config = dict(
    activation='swiglu',
    norm='rmsnorm',
    positions='rope',
    rope_base=10000.0,
    bias='none',
    tie_embeddings=False,
    parallel_block=False,
    init_std_down=0.0,
    optimizer='soap_variant',
    beta1=0.95,
    beta2=0.95,
    weight_decay=0.1,
    final_lr_fraction=0.0,
    doc_mask=False,
)
Each number is 500 + 40 x the weight over its row's rms, rounded and kept within 0 to 999. Layers, rows and columns count from 0. Numbers have three digits each. The size before them is the row's rms in percent of the matrix's.

# q: layer 2 attention query, 96x96, rms 0.102, rows 0-36, columns 0-95
# k: layer 2 attention key, 96x96, rms 0.111, rows 0-36, columns 0-95
# v: layer 2 attention value, 96x96, rms 0.166, rows 0-31, columns 0-95
# o: layer 2 attention output (transposed), 96x96, rms 0.152, rows 0-31, columns 0-95
q0 059:488498533546522525450518517517548588519522504505483487458505520503405435497482531417510525534519495473521491583516449481493485543459529598438518468500500437561458451555490447548504410492546549478446491540441470544474528477474435500502454521481526514513517469425470542466543458450488544436
k0 061:551499529564499459536457373537426464561512481454467520487449445432542513551505512563520477579488465537482500536480477516509448470557506428512485481558494474519480473465423520504482594535498506490511479505496463524567516539531488461601513455555481532479510495578475474465502502453523525504
q1 071:499506496502522494510485478526530442546554481522512503547399480509494478500512514510500505484458577564556468403508605535480417543529489535546457543456533465415591501434485523462442524480495513449506509455592473481516432472467546506512467474512557508513508551533478426491520468542492487497
k1 061:552565460575469551496543464502498452500436471582525538483532458471567570499516440498504429482558492438528519495540539595499437463444460477527509476441393508584492455527504497476509480453535529529463527510513464517500513484540481481559442486479499487540498439511469506545490569488536478532
q2 083:497479558429489541511557427508471471502514465469578549486525464479534444450490473451532559511451522518515559418494572553472444461531503424576504514493535569481500485463477498552457536491519436480451484468525477502491443454520514496471522511492511442514485546568440442489499521556459523595
k2 074:534459506534564579477512459518433432548532454514509557555557572500481478499506392478495472504474486456488486419527445573501494509483483511497514521449470528500490462495503550495452488475468543574473505515551532545455494479542513445493471528447534446488535439495518520555485565422414541543
q3 111:518594504515540411460507535496445535531462558471459500550503521510503446563546506477517531456525526476561444507578515513573591495508506563438535477457457461513469487522466503462482502532463567550502524497455456511437543539477489537522513553534518599486485455435549513469521502500502458433
k3 083:503536539528494489504484512514522406564420539543486471539434543529510568539456528507500529537554583499507418506538502465529460551481521527533481415495519475507507512506439572512448554457450418521550465506500545476475510567479533468453523448523452495457520499391507490499512476502482447447
q4 107:490386511499476541504499397473546472454515525483555501492575495505464533477479554497465448532516507452459536492462474450507525494526481444545411464498558480484454474516547424493556467527513476507549533487559557530520459425583500474486490529463472477519576499587534528480504507499497541571
k4 080:491525514521498458565415461507523536487480538458554471458485522489464500513520546512531484524545546521461486463470549464452530436499527434514462554537535465475464516491603408581499476443502515484495436542484527553510489454539493513499561479481561542477563618525506472475504481513482570564
q5 089:468572465550531493536500581520435569547446508522496473521446495494524479520532563506542504472460455535457467518552557488519469421501515549492616539463465480508557551449446526515488557501515526518478421534411518471536516560446540501541441492480550471484456450448461499539492515518512509504
k5 129:497514549497542448505455565491466505485431578458492529464514518445524441529504438433535504478478555508488441460555479524449469499505452530429584495519479441493523533490513505502504549492452532569458481482501410521435527547446512445461510520492507498434505543392524492525522492509518471401
q6 105:517431481524463467541595466472492466540486484478524479521593499551485524444536554502466527557533502436468492549523465457522565449496560502541523457461558515457502459532428475569475524506468502566510446498453538482476489458548528497566493511485476498544484441568531567483555560478433511553
k6 097:487499522508479514486488511524427503495470500455546491491418488548568495584467517583477539499553520482535446562443490442532452473499510487522509539588488555419475546480479484495457464534499494467542447574575554497478461508586540509495502526467492438492578476427555506479476500536511436534
q7 117:522460531537447453473490495465580489457494503432542474565593456532518504524494466533543484513502495574451473450505534484530508567489440502478542489530469488401511447491494444503602491477465500528481555430437523449452510469505534493457489579464513459504477491521458460548477521516597493536
k7 111:509513443557539489466485510521530447547430519566526503462487508450528470451468494456522480500484469515509543525486465589562447510517504436508537448433462474547507498453422435487467515514528481565485480446443453497462527452542518483539534549484526569479457480549421492509543531589594487505
q8 073:482529544542498450526520528486447491471508544505492501492549561499496426467488479428591487474511433416500522495490473499487564519553552470485589502477477429486473529542533524484428515504504555576454557523439464482458540531496510498603508557532485507534485446432473543465513548446477502444
k8 068:508433518450498469512479433558470422448570534433492465564572492501474474450459518513508544524451492466463431483490466460500492474496397468479479538555587574476487533536463535533495524473533461533457455532462479524483441502475545508458560575559490496458515526542483520522546479439507493462
q9 075:538476482462557527425483525486561512555509469508465469505429488464539570592516539494475462442510551508503459574552442488469475477469511561455409437531562447546513459457497490494521487511494566434514504549504575500502445511490516506430447493509526532512490479495560498532414464523532548521
k9 058:509529456490533512569454499474583518469505473469508533439484481476515499547502537494426589474530459579506509428496475436536476544477501535488500507523531475554487483448476497495545521526392463456484458502463518505502509517486430507467632432535498498500485528596541478545458451494549459509
q10 076:509541456514541475532461524549437501445425536479450479508595481484497467517529477490525547459527454436499538470526519536533518457520469531464541526469459499509496521560496510453528508511528549597537543495414448535434543501489498496492463484454431445495541581459588548508566540515503437465
k10 064:442434544426521487503472483538412496458382460495569419477446489535537496527437521516530524483506488504481437482452496529451511424516543508506530430553526546500567493550471498451562518567547475580463446552556535495538487531514531489476485497468436532542490510513491502495541507495467515504
q11 077:506468495498458525537465449487526518482563437493507508535531493507483521503491502536524446592480502581515477504447497510459502537435442435527504454537528561475463531476500517532575466496465450452519538531517567501493424443514463452524482555556558509508509515612446492503454469547464448604
k11 081:574537522500527531476464517478550419560563511481422537478519441462521551478540505507448456523472465515479520534562456565583470518522518429498473521438436539461485431492495467472498495473546518468516604514424504475492539450463458554521496549544522527527432472513524497522468430498536458496
q12 072:451505498495564486476456531485455573493426582483510533560482482494527482544473536519477484497502498533526423559534534451556548444470471549510486537570516445452488491511515540497507530590456498487560438509462572483529476541516433472517457508523529540528557471466584479484441487445566457456
k12 090:519488479476467466493520547498495513450436498458588524427494525494519445545511512465527547519536515444513473505507455454451454452504485530509524474466542476478538512543510488507482567498492498589439436506504473524443549517533476437383464465476429441422542579478472507445496507581461465472
q13 133:552594522485531432476516586503501522537470498527461491527474477526550467537511459530513540475530499511537479484560519501526537540500506509481555518469460475538544535497428532493430546448489517523453486517440420482443538561439503561516558484472524499479424455385494468532504482535518480396
k13 105:479548509526409476502560583501491516501526444452469480529538472523532520425509528486528536547500425496515499514488472470548571567471560530461563462544526529474540515480442468446502498497553509517490500502538542472525480587487484547516568560504458488548386504447474470534472511522572446455
q14 122:545519443429485450428562456521609501541565455483507502525489483519541502491481479559527438469462548576518484501542466460531527599466486462477507449463547474592436481499483443513518489426464461506501507479451474520499451475481515435491559534525520519487490464504449450511513536508500575544
k14 111:497506511496527459450492577483545469482432511513455544450507534465503523486417491466499508470443470526479488542562425494442500470514498520423486521482499437484496519445445524546429551500502505580462474487508459469453526531442449429436491525528441462470409505434548564521473513468562531542
q15 109:522566493566518462556422564466488505525482545527517528524442542450561506444563451505551518496470476509445522493511507505532513561473499498469552507442512434486554538466447573474496520569541549614533473486543473451553546546447501501552448482523534555548474435481528499499526500473496479456
k15 113:445513444538516520522502481486437549480516520394548517488516476524529501472532487504421525554535491451460480504510482483549470519458463507517539486568445492549542526518519398475581510507429512513548475493476441518544533546485478470552504551507427507536452544532558503608456497548514436545
q16 117:545435476431516514497470584495531521495581519501538571439579442493505427576509445474516495505488574592528542495526488504474453522472416556532504506470543511479490505494455501511510478432502517552471520531470497606514489495511507523441490519549519480548557457516522460496465467490547508583
k16 102:485521523550578478466425435477512456492516576446473502481575497396531505467510483520474468491472525515554530446507490492491440513492490523376543421465515455548480518488505543502494530544514539496513529460471450466539482492585481472449543497482563498552528480553575494495497531479574525552
q17 094:457558555466426503593492501495503486516546515548516475461486475496420542440493555449542438630470509445515491521461416505466468571516455482519490479494447466530550556460530507570508435530513490423497501525508483504556460515509525490517561446482536478539570459461508494543499509487512500482
k17 107:480545511523443544557481548475494460511501493507472562470520463540534424468498479470603424578479449540586474463551527518499567551482513510545493532462447524587525576514468548503570508528536520506560546475502541488511472530455512540479464557550492513578464547536482498509485530500468556498
q18 097:476475507417537446499493503510508531498501524510481518467469412497511506526447548461435469445492447503428506455541458467521449536484603546545562484521489460496592486377480501506449476499483576469507471486473567489497485562472465454456486483506523474505553438517493488506446465513529537580
k18 092:544527477546527431458527526397544502517415500499603541526528503517474464448487551450440445485416489538537485472454479521450536507547531458504539482452534485480447539469502503546518501524509477492568530524472473411479546493546454488499489561466488520487484579400552482491513508507459504464
q19 113:500467544497444420464497515472584489476517469471487516480559503490494495447450434435470456510468476546526523433485477519469386561497433489466578541528445500468516510542456525505557493393539460564518560504479513529507514531545507497527561527517545453559451504498527519495532525430454502511
k19 114:494470447519571457466606533506487536460559510575466481440543468516472500513498484468529484468447549440506482520588461519561473526551489557470507487491533497647552451477468475492562496505531562554505452488515521486479513510573502433534530547507537551501475494507446511513527504533553495515
q20 100:470469535467487477508515457468529478533407546406498507508544456507503412516512470438524531522513517577464398454542509573490494504505519496480588479545477522500458566504495480537460521550510532505534523462474427457546433523444489442453443573487515488473496503518547574518512429467488493506
k20 096:567503441503533499468505543500507532541493487531465496443538463473517465546579488515471485472469510564506469518482445548540491519565471550499569443491451496429526554486483486485484545494503484569521581519443475511517518538487524527529536587476522464542451396469547455557556525462423418508
q21 107:454441480518439463537408529511609496455473506478449535452504442559429480456493518481548525477461426536529503478536451516542528411452484489555475481426538472482476460514577514520516483461535465521486481438552499510469496404480504521490469548542518505476470524513448423509499519558508512477
k21 096:438468507505500491534458410420510522416547548495434580482472495484500449474502510575479497512526481465464473569499477513553585438514472501526461481471501544500452490513537521557497490463497400483504519412443487529465482487544491387492541536462481491480497532479481460494488499576540477456
q22 114:501509446480496494465415457538556512505498468453502519539476452484481448473495504549449500458540545551516509482483496593486570496545479521533388526476510459498490442503486450515514488452556484475532541418533464481526502404511550493507567537515481546434567483566467468510549445565472548470
k22 121:483516492481545559523509449516558502493498565559498538470517500487514465369509523466519478492507534491473564482478475564420486477510473486516436506544538459467504448475545525537470465495559454519397512520571536525473488501495482542489504457479411483513591484452480482506501433601517537446
q23 097:593475457516528537454480513515521512457540459483502420431494538502548532462476506432522490489460437456486517520499495483504522479496552504497513491498591506470588481465520432457449432503544566535511607544538503496497508560520509502532511436416474505497525470416498540546511499596528523497
k23 089:435475483519503580506483563509542552498509503496545421577508557523439541551495504531486558512512540528482494541463471433507518508502503424532464400534436490517454562481508493503485455548542454452588470461491427515549490469480469476469491451528446514515454542506527445450546448521443522537
q24 100:496473467533437544490493436492555523502480497493558510471526536475481511446462574479498453564523494511457508483474532469470559524498481436493503511456538498519421635400452464537487530458530459539492543489484594469422492499517505512495519464456483520589518501520501538482519508505505603557
k24 087:478483496520467521503533506458548514569418461444498550505510483539495481551459492518551456567477543580422488454494430522418452466514514477526435521475461468552540502532584488499511497521539436480590479484519502477497581523534512468512484512549561511497385445484473497481480522522551501547
q25 115:519565470545452490595488516480498478494453550499411446495354537492480489463552538428438517485479499491481454535524467559492555458515499469508524555495454502516482554563451513482498507531453475488506449475481515452512553496457480536553557537475500528432575504476537563494492523489547443506
k25 101:501540511469518469541522485571479536544565539490455523449488486569555448486456459477431471478505473532439493492470512456494577542468436541465489459487481495455583532499495515475570477535485503504510586520552483469511564550465518531489382543521508504503496498391506462495435505452478483439
q26 107:489558527515482492493498471472465529492468564505507517464551549488451475472538519471517529569504445409508475549482421501514486497520577484468489466437479519495429483594511529461442485594499552513500526444471509535459551561481485481535514442520453589495481491526512526475575451523509392525
k26 101:476465493516459453592557524529511523506566522437550440483504521543461550510462532582479492541519505480531484508428516476524503585452469553479428514504523541421488512511506515488521519508414450417525596498512566464545447519469557549512531565480484507518516517479443527507496506527438495450
q27 119:462508449480546471516496479519498602478512488494598485484558402472462500501525523538511539479508479451469521475519462521584521413540485512482493555511532533563442529487477455512578517501484471543527426564448573523535496516543463577548545437460505460472514534503489478492509490493469475589
k27 111:549518465407538513503536475517555541494479506485504494437462548524495470548445546439552479472498538539507530427443483465492522530501534524460480517473459525495410488443591404550499484442548525430546525500523470501527563431507500526481516514462546481458498531553466540494493516461565515590
q28 099:481433542538447522518489504529413523449450516588514499429528530522419502520535513475471515502519439545487478514477554487419522456507499541572506512571504434570517518543423505494505430482505550548530463489463467550450516487481487487426467556472465490523453546554501563458560487483454479503
k28 095:542505468526537556523513470498447574457542533495484488517512450551492501527457442582468417424514459516480471425524469525497441429544496498524552528451505509425447503502481438463494452514505554518533453546461523473548481438515525461549507503510544406545489460534422577498502539474479484477
q29 091:578457467556497466460458519518447514478451513541560534505527490551590536516500492575531499463488524539498539466432501468452484528505477495526478466433472509527510468448456547558484542481517488478439524521449495600566434482475517502528418484512508525426574467555476573471532442502554501484
k29 100:497515415482569511516513504477569467541466498475480544550529576401462513534479526482525464429462457490491520482553445475507446469512508501504539506577431380425483445486544501448484450464512585504503560486468442526467452511517503481512493487515492470515555533484576508528486559463514486494
q30 103:480497521550479476528439470517501514490480565514519469519427540494487481490483529468504490541480552541534497482491468494477537458504529436523440529584583525463481441499415567559432462541517445464556445507579544462516540493530463452530458385468513554443528516504517551533517470492473511567
k30 093:549502456526463539509471498520552497506523527468466503524500435520515494534506510481481523440611496535478507454471493474397500462456471486448535527431431483485509513427512571516570437529555523547487600520539545529465599532595479539522525574530501485541492480516512485525529514540502514516
q31 114:549559457479474448498459458535509487530536464486467422519571526498555450521409468475538510444457548489474547463535438544509581530498434462459501573471471540472484459517501474540483497475538438516484562506424546471486504496466501540466644496465524528475502455490543494496538481495478538486
k31 101:492561486575546486485509539530477527499434504497406493502500591533453462463488522468531499511436480471510467506483521513530534536469558537503428497480481439479512456460494471494519537495531551526471521489570467484492496508505454509448452417480521542414500478446463450512546485569542643533
v0 082:562455554483472585547502475482481485480521541497555496473509545550461452547465533521439432473499518499487492537442499406550474527515481533522433486511485454515454515541552562511391530484466545425493503576497558545501509419584535518484510496501516536472482536533502508469459494437571493500
o0 085:468530547457535622631496483482563549483457522475503493489407534497538550538478487492488430441523535491507450422510487461493469530426527508488440530510533495530513570431562538487500444550487494487531510464568519483494504493481530475486535528536474489468491544521521500541413500484540532528
v1 088:575477473539530493470502462521391544498517509539487494489454492464488511479470469528539497506511508433510512591433538457515473484525499565520506456610481465531507483450507497529417462543474477406509560537467465488537509486534474462497500480480487507525464481517550538449466480507484579636
o1 091:527551462524522497438504437499474514538499486585493521554424508479485525498554451469445500450510544461486486527527536541535501550505512549543461461566446548565512478431426496450567485580408484409537490521470498515554548522526483521548560490452491495438505493483524534510489465578500491530
v2 072:548516522451476487485482493461523499540515475498533494497473500523459520525514418486479488430471479532511455534470525440486487455492483443518486508513474549378460534501446506478475442521584440453501590453510546525493470441463461492494580596435590504488425496546491508494503487429546535479
o2 076:555483470444470479464551461515590516482519486483499452510495560539497521439492484490524463490467511410502571458421463504536478579503451477517488463488554468453473485492484534414471407483538489507528505477570527447509566581450454474531531552460426437509507497533500493507500562536509454462
v3 074:476473499454428491499446480468539514424455518518516479540477474525502465515446467564524410476508560542514468439498447455424535488505555504481476564531580475503500476518463461499519466496466523556457493512553475476512573558472502471486400491528385517490474517553502457476531562527544492562
o3 077:520545517491534511575430490525526524502497493491529496486506548553498442502439505499482531528502516586512435504584510492476600468452457523430455486485456490522535571463489572514538442489504603609527424505526445443522511496547515558518475531452476527477465506454500509487521482551534464494
v4 074:491486479500506524469500395457495535590522487439611547498551508531461502491541566467458506509517541508511494573506461417533487467471497506547515465508463516474459536447493452552485561493473451445529435519458545489520451548541474524564508491521493482577571520532559524463566480512468544540
o4 078:415506521496493524503515406537472549516519549481545474506502528527486518508528569423486574409591515454548458439481477452499506489554469481500514513512554548541481522524504553495486546571525445537477505442552590517512475455548492514464523523492477485518525492576547527495571441541524448535
v5 077:476477481515440477563532462433515443501577494490405498509486499540469398530479447480473437544469448596492510464511497546494508491496407514496486469528503482504561552514445557475540514573488505556462513522486545519499507472543546458498413473488528492516555525563493514450497469445481524576
o5 080:384412458488529510548482517455573458506510506496494526480527497482502480463523503448502455523526496526486548483522420454536527529521499524495490407472497521438532490448525537506535480501483502496510485473490444487605429473488534465573545495520566493492459481488441443441561428584530557521
v6 074:416568509584504468509535486523537567445504558461524493482485509459451464467500511537518494455505495508554417475484525471608508514469437540504547498488449464471509457514546504559542567472504548490521506389570552523491436486520430506516490573530546552517520492520486485526480548494533447517
o6 079:507453553558510533499478468485480500476448495463490538403505437498470510470520402529543492461554465459502448522497500428553472396539447389578531474512511528429484487486465524530479509469483464507521485531515502501471480532502451463453506489539445471496463516458477551526438577495568535549
v7 088:521532475464604450494497536519488432555451531482533515590466452528607511510518431512473560444532593522519507507478495526490505445544576562469496498487485517527478551477473475486442504514417511521449494487474453481501500565519542555577510556496475509486442494493527471505483529576536504457
o7 085:577468435467482516492482500579453499481557459449566428547509535507537537453532502532485515465550554463483544461507548516483539539539556541435514475486502519590518516499525483543466556487440450515482549491466481510535494522485599468493537453467510521447471570458481507534588539557485516437
v8 067:423515451506500483507497501498475548484439493451518555445563545477470462558464479505454525463468488541495460457552460532516461422540527483570532530433492454507461597522500438522482445512520515488543477482459393499506500470473531517442492595510490535448427527487540540507559500474447464453
o8 077:491501534506525500550521574487413507486568548568530448451552508515459462500549520418496552493521514444452416456517505485490551600496532475436494521519524500440444495493520554524488512481499588502409550462467524486480537480481491498490448564525412441482466541487507468468494494448507478476
v9 074:485488496471504406467566549473494461542476498542453509558535531521528485467544579504536455548509436520536491488468531472513556514516556556456462581443510511494470546524538413505576513474523418491477507528377498460489506481498511574528532480481514477486501474514547503503443498500460409456
o9 083:420505576530434462492515463536416438565535442491517505525502512502490545493517559516459464532516529548391498471425468472463565516578493522505483528513496460489580502528510489522445487444542535452484544524459514503493456486451510456421578448498493480504525455570523473462473516510468497450
v10 071:521516497556508542508522572492585536513551484520515453538546420494472479527486485483526520525495462527458448546444504485452539626530446561429506486443455617536577448443542463556552502499478531505539506540519527537545516513516508548500537516495503447501483512518487516458510475462455439505
o10 079:499497462538522492454503486490514521544456535460482527486534495455476525541473459526464480449494540568545389495455514496550496481539488512527592517559444436585477452541550468426512473555567439481490454524505479537485461448449505415483493452539537452542544517473494472471494544454509426457
v11 076:467508516505504552499455544503524537519449458520405514449504473474487475529507479439559494507550494521469426555537499449473500475469462543476516494503469467543530484474538540470586517464586483434490525448497456645509521572517479488493477544565520458510413537523546466560481537464509525515
o11 084:504529521561559529513554468484477541505436514580453560471511522529461468478444499472573528508471471412502535548491477474495478521467547489486555517480465397519525453465485502394476479526523521476526461466441537549460474549553487488462606556514490511573433528457552466504493501516509472510
v12 074:483525514485482446564559547464463497468530406535617495505532529481492524515474489542510603509494444526510519450500539471479468581496583449552509551514508517440412465504463468485462497485461468446538488540490472477542527540521521543549485474454518501523587552531524474516508518430478537543
o12 078:533490526536541451492473528550476471519476490397483502475436424455537491480474523486442556491486463545466476490537517489482503466471531529551412479537495489450450480581508548516446567465557546534445529451519500494535504507533467463521438489511472542491583572570459510532409536557498465467
v13 080:546472461539435418571524533452483432470448561499418518499493511512583510486431463487516440498462494490498554490525485429569528503544446484508490485480442478501514516535489503417498497538474544552442568458531535467473546519509485486487524448512521559531517584549453506455490548502566445510
o13 081:518511527527474434540525531510521449567511469462431531524425577509546488498564437497512550451497521503466503491575446398596479510476473448513519509458459517488532517463551535494469470482560533499526507547493465429495500546463524446440465511471550532432473497453520445479428519485493565518
v14 079:546441484470532513464492476556454484444498467565523460482516469500459519490490488388503511488502509399430569537426460530494492465509498503552552520518487460588512563431500522471541510454547458486508443562466533436573495513489495499523505462483434539470528469498485415512463451531472515555
o14 082:530515483506549511514548453545509460532438494539477414488533535486505473469512545484477484491527543489501506529393473606518540476476460560529465550570467511598519530460520483543585583525505489488464524589510549471498444480489485508551477533535524603513550487507545488463493461511537500496
v15 083:494577452535512540540577547453513544555451441520580514618463540533501489449489430588468552466450536486488456519533530463548563553555529492463512503521520538485470539548482490417496466514470500504492476524496493514488539564454524496515500538508493467548476569543515526573495481543495513456
o15 089:549466407604481514586462532500487481512515453433501474485517418519558519500530475548514516512485542532498510481494553544554608546501465502445483540477513490530514448511535468507425571448540530467533457484481487509517503443544557552476441475495496476442504516509421526527471492554536461550
v16 076:485454469507441470452537493455428399501403507497523521512498519452531484514482460520488480572428487451546489502511459482493541501546547529572474548612479458492458550509504519443428504548469519460479453497522517420479427503516491502503420470486545516540557558533525514468502524507541534464
o16 081:502488532460539512505576512524509464546480482516510524498418515468474533524640591464492541446446462516472528571583514462547529462446497463460431521490550467549502499514455487510500547501499510521498453476527543386558499517519474479481449480450489493457489557509544490523489486573542541496
v17 068:502579533514433490480465505498499522527469476537461475485420486457530499454551481423535543566624458489560464487523491531499536486454479533521523536441512517438477441515474468516460497458561467417471459473508451505459526592444544488425482510522516483421490491493477446478538496530541459507
o17 077:498545581533581526399502527495563564526495529544481522546499488471424438414518499446463499560460477468435452566518517496479543550498519523482508516474513497481525501577454480503491544539600503524501506491458513500447501565596518487482564541481490553547503491514479508528549475490483473558
v18 086:585499439488499515472501452583489472545491520540533506574425541519539455555512456505503578519432539555536459519495568510472526479532551492500480544463466525540528501501517541519543487453467545439480515466491472427499539521484556569454482556487542578452440495517590475531565520514462491509
o18 087:595489445458537535426506526545448489513464531536487493514435479539540464475488487483504484405488562545481530601499531503476581506507504491527445496413540547541489513488477463482496494440462504505401521513470486555474518452429605467497539520456436450499490504488508446487529488481518491537
v19 068:586485444528524543573515542481569427496494560525481577518554494501468510450498538530510478566463521611391509487511503449499476459511564497595419506506487554510528519516555549541466479484491470478444482500504438515524487487530550513521479523500545522479552545523534471507489568517454517508
o19 071:570504514551541538541515476514507460474570473587489510467455511534508548528520500500577491460539498511494521420530505467513494518539555511512433492520532518486605430567559492443456448520511499481462433502541489552462474441514534477430516540427468457493504550468500458507483500465429573439
v20 075:476531514556500540482490503483512467515522484486460526504441522488541509555411548578448508457541482560483529583535501500430488562558598536484504575508476479534549521472548511534432469511513488496476484525467531578534540529501572528452550493461477424542479492497570475570422480497535489514
o20 089:456524511455523476552495530480507534494509466486548454488501526472522517572489503497531457472517454520507420495442465476511453547507590569484479561522459442610466477528519516433489443554510534448555471466425426516519476532498518459473503457493472557451509594547494431509501488429512478547
v21 061:598523476471492424487467507454494474508476484510518556510461503498456484486515593486478432546463518492563492475530460501508581497495492504500545467525537516499538524469558501442523483524529495521541583536461446473492544600515493501435445519498578603492538452510529503487479552541415510427
o21 069:489485510483512464472510562524561508590512532556490544550457543455507479511416529508521471507534498476472424501469482551468530543579447506497521459480540531511492550440524489541468544484453534485439428463509500454502443430537459520521440480398463501560508430536522501498442512504496598486
v22 075:575497506523453432506430491525493450503532496550502470454545520496518449452519472483481535537486526511553488549501572474559525547523477583527481459523500453437517492544457502483541441518508569491504506432477564527508416484500539502470422573473454607520556538492546536503558490551552504514
o22 081:467515459610503553502492524528535524526527502466466457478460502444520507394509529439492538487522515535451484585508452502561503538534552437491531490442523586513457535465482496537496413497462469486513469464517515416512544475535466470439498504513477448531457595519507488511592479479526478462
v23 095:513574477568482409494506540496466465551460523494406491483474514491512491517508440548477441415524505505526461487534479506551564511529464512504475475483434481475479482478428504484563483478457539563529544462442432543473519526509452508511554556530457488552478462480465489460539554490603448431
o23 089:516575499556479481534477536462453495544522496482485499575449409520471488517518507475494533416521470512476518483469468452536445508432482468515539493465446519438535545486512527463472527476451542510513519522503477497475642523461471486528521472502593393488462498411487565526470530539535519508
v24 073:557563493436529526431521577528518529471521535485522493579531508446537555424513524526491519468512447532465486563521409525506460482535464457493457486551533478517554456517513463507532412452485453498457516480544483581529595503461449466434476521541534491474462430519496489522546488520534446492
o24 079:529523446567481458496497515552554590493478498556453485535495514524450486510447450469461449493516470504532511488519470562511501535513495496539518567555514435421542523434485468496500459460507477555582483600455435539473511405581513461542470506526428471456513529530540503541513486464475467471
v25 080:510512529491499562497444593560508477446503504530497533449509527584503508503463453513469580519479480527518485490563456563509406469483546486475592458508469482538535545511544491472502575514534452553432466474502424467474533547460500511572482480514505486498434505427487423456449457525533493503
o25 083:556537528463522540560504535508514509498454444468473507468552547494490420515472549522556524495548511485503569492521484462465490516555615518400534483532475481465552501462486513487466535566500523535406557502479474525442492592463511538582448491510433531454472452460542523475498456515474511487
v26 088:567547525452492432475478479478478498501456543528460516494444429501528525443504443495477526462475514507486541457485477491528559535557518478513554460494517546475542507586421474417536464462460474500470531506528424479418566483493511500543512490553473491480449511457473377503540522524593469515
o26 090:585577477532549458520477503548511451579505488500506466501516605507524553498481439426486560497457416528523506527476475476490553552505537494500471455492539494461547605497488514490462504537553551519541568537532473477476586486521539518527501517484491525599499474421469500487533489519505551479
v27 074:389483468526552532461582474459502541524607473513613580512472549552471498478403455521498481499538500519496502521465477459449482512472470471545495488534442527491482499440547462508469498474531513435508476443586520486512545488520467439528442503470518428547533477487474496521481530499471520509
o27 079:497489471470528470499550414554499492504497503460482565443565473527528482506580538565523465480503459501452422434468508541478467487495513510510450479530539467416516451474548577490455577534501488522542491487543508528549483481539542487522440481512485561451543496500483462478532517429463435618
v28 074:453495456482395493571515502494548489474540496498537442424570521496488471485526545540562523505582469556553521497483495501511524423522478446584487458462506539488550472499483526521596533487517469507489506507543517559443488503495540470444503502543464492555441550525432391498454534501506520533
o28 075:456515496486565524533467418463559420474491497522444560498542428505465509492504452451524532412492475475525542469536446560475485460451525545471525442471471528496476504537524555462555537474527575513512536476459514542477562550520512520450514472526453522582474481510549505550448455398475526481
v29 085:469478482457541501525522523515546445509414525448483500548482539475487520453463518520497460493426417505470523437460497444463490495533484468552436544513532435472511431555472537489485543476486532510518425538623519470496553454525505453553424497541500529424537520433520495473503471526530541558
o29 089:525457490498511527495415532502538491483517457532473480526504490561484527541496485574482492539457409572459503545536506420481458454475527525510435503438492433478534579518598489522503484524477482488527457514574485496435541484537471496482464523462423573453479489475490418454514433571512511523
v30 072:505493503542493471492472519530512419522469469505519499496484487459556531479483495530474480555477543436420569522454534435485530470567543535466500439520578504454509541488561475460368465474512486450460501501425553443527467488560472538536552506482535505525592464524527539463535483527571499513
o30 081:508544515522446493563557468551554519546555442503525458503463524475536588519505539467508485472457501463448418563484493431521505548570502525570453532453531506529477462516536511560511454502526470456534488524520525405490479487514486456529443457437590525463506469561562476557475537469472462497
v31 076:529513459417478539503450556440447528486489593467486584551504458503571523465515533536508544559483445474477488491503558517486512488549589501483537494435501545524443536469558502483511516441497441504516486513499493485464487609491418513496469451510433528519518533491542517529498477604493534466
o31 087:460493470517499547482525575488391473447440474557529508551525549500549549481533518531502581536478448470473500497503569505476510481459514528436440481444461534528557485544512467444472561488511505533527479543506509507464490456423578568515434467456483477473497529550562558516465493509480432439
q32 114:543489433503523503482463511493568539539535452522511540503522522507502474497461488532404536492480416467576525452439531483495554491493536499569480560441543481519501464472480461460503497495562512551545537427459543520508549472569532523542498462566487510535461461603537433450465491461420515517
k32 054:475493524455470593547546449480498500494490504500435551474446438489439562420483464496501498521433508520531508465499461578474498488486496461482443417488459503559449467522529506450458461521398445456489519507526568491549523543505465510407521541524452557541468519465511435490488493561528532496
q33 071:510534456442482471488491421504574532526541506454526545491477548466544499479441501473384497478448472473541569478473516493469526487452539430548437530479560500505515480489489524464481462530598503534562545392514512503520525460539466477512556434508521541506528478596492487453482471509453537497
k33 094:517436434526542552460471506490542442524535414504423520479510503490468535490517508531394513464462471444591522492495495515481502418480546537517431492406530479522446468508501484478533449506485531529516540489567520519490466479550518574543515578536455531573466534555550502504510477505438482512
q34 081:507480541519467496512514482490415493499484507556519448482478502505466513518514495546593468543526564518481417534522526502487427554497484517429539438519489546574479533516451517528543558499384477421457454584473476460478454503446484497510517524470554529473521478415491550550554514493555479514
k34 103:521503548478494478521517540515478497531491533457586474542530479540510476508482515496552461500486553572461510478511519488523522510487427511497537503580452476493508571444438515556451555456456454470433472566452502471476505505489523418386481464462541419492511504427464484563480485533585553530
q35 074:522526504491460493464505431480466536517489484461524495469562527498538560471480433522511490552480519465499560481471492541457576473500590426464397468499562519557573509570504461492452495555531473535541573515490497456443588470480496495487569461519545505462459483528484498484584504491454459456
k35 078:525494508453509537445503593495518506493559486444493454525530515525471466497535511465499457454434511532431459471552558482467479489521448547515571548497400497490492527478472500479541511443424483552431515497450461488511459542470467459491490616466468506523559515452494564563513486446545468438
q36 083:498473488469497521556515490488475466511507522525434504540495481557463492539543507509533437530518515559486412494553506487533476552484409489442538433486461520543478477500538560529585520498380463425452506570532487507516410504464466515456480494477552544505516563451459523507486547526589503495
k36 078:494484471545483449458567547446472502511429499486576493501503530574506534579515526525527560438461552504413520488486486506450461407500492495454544521469436500413533473468479461539430567455490558506448490565485509492540509481458498470479486443415481476462495548475510511540515503556505478449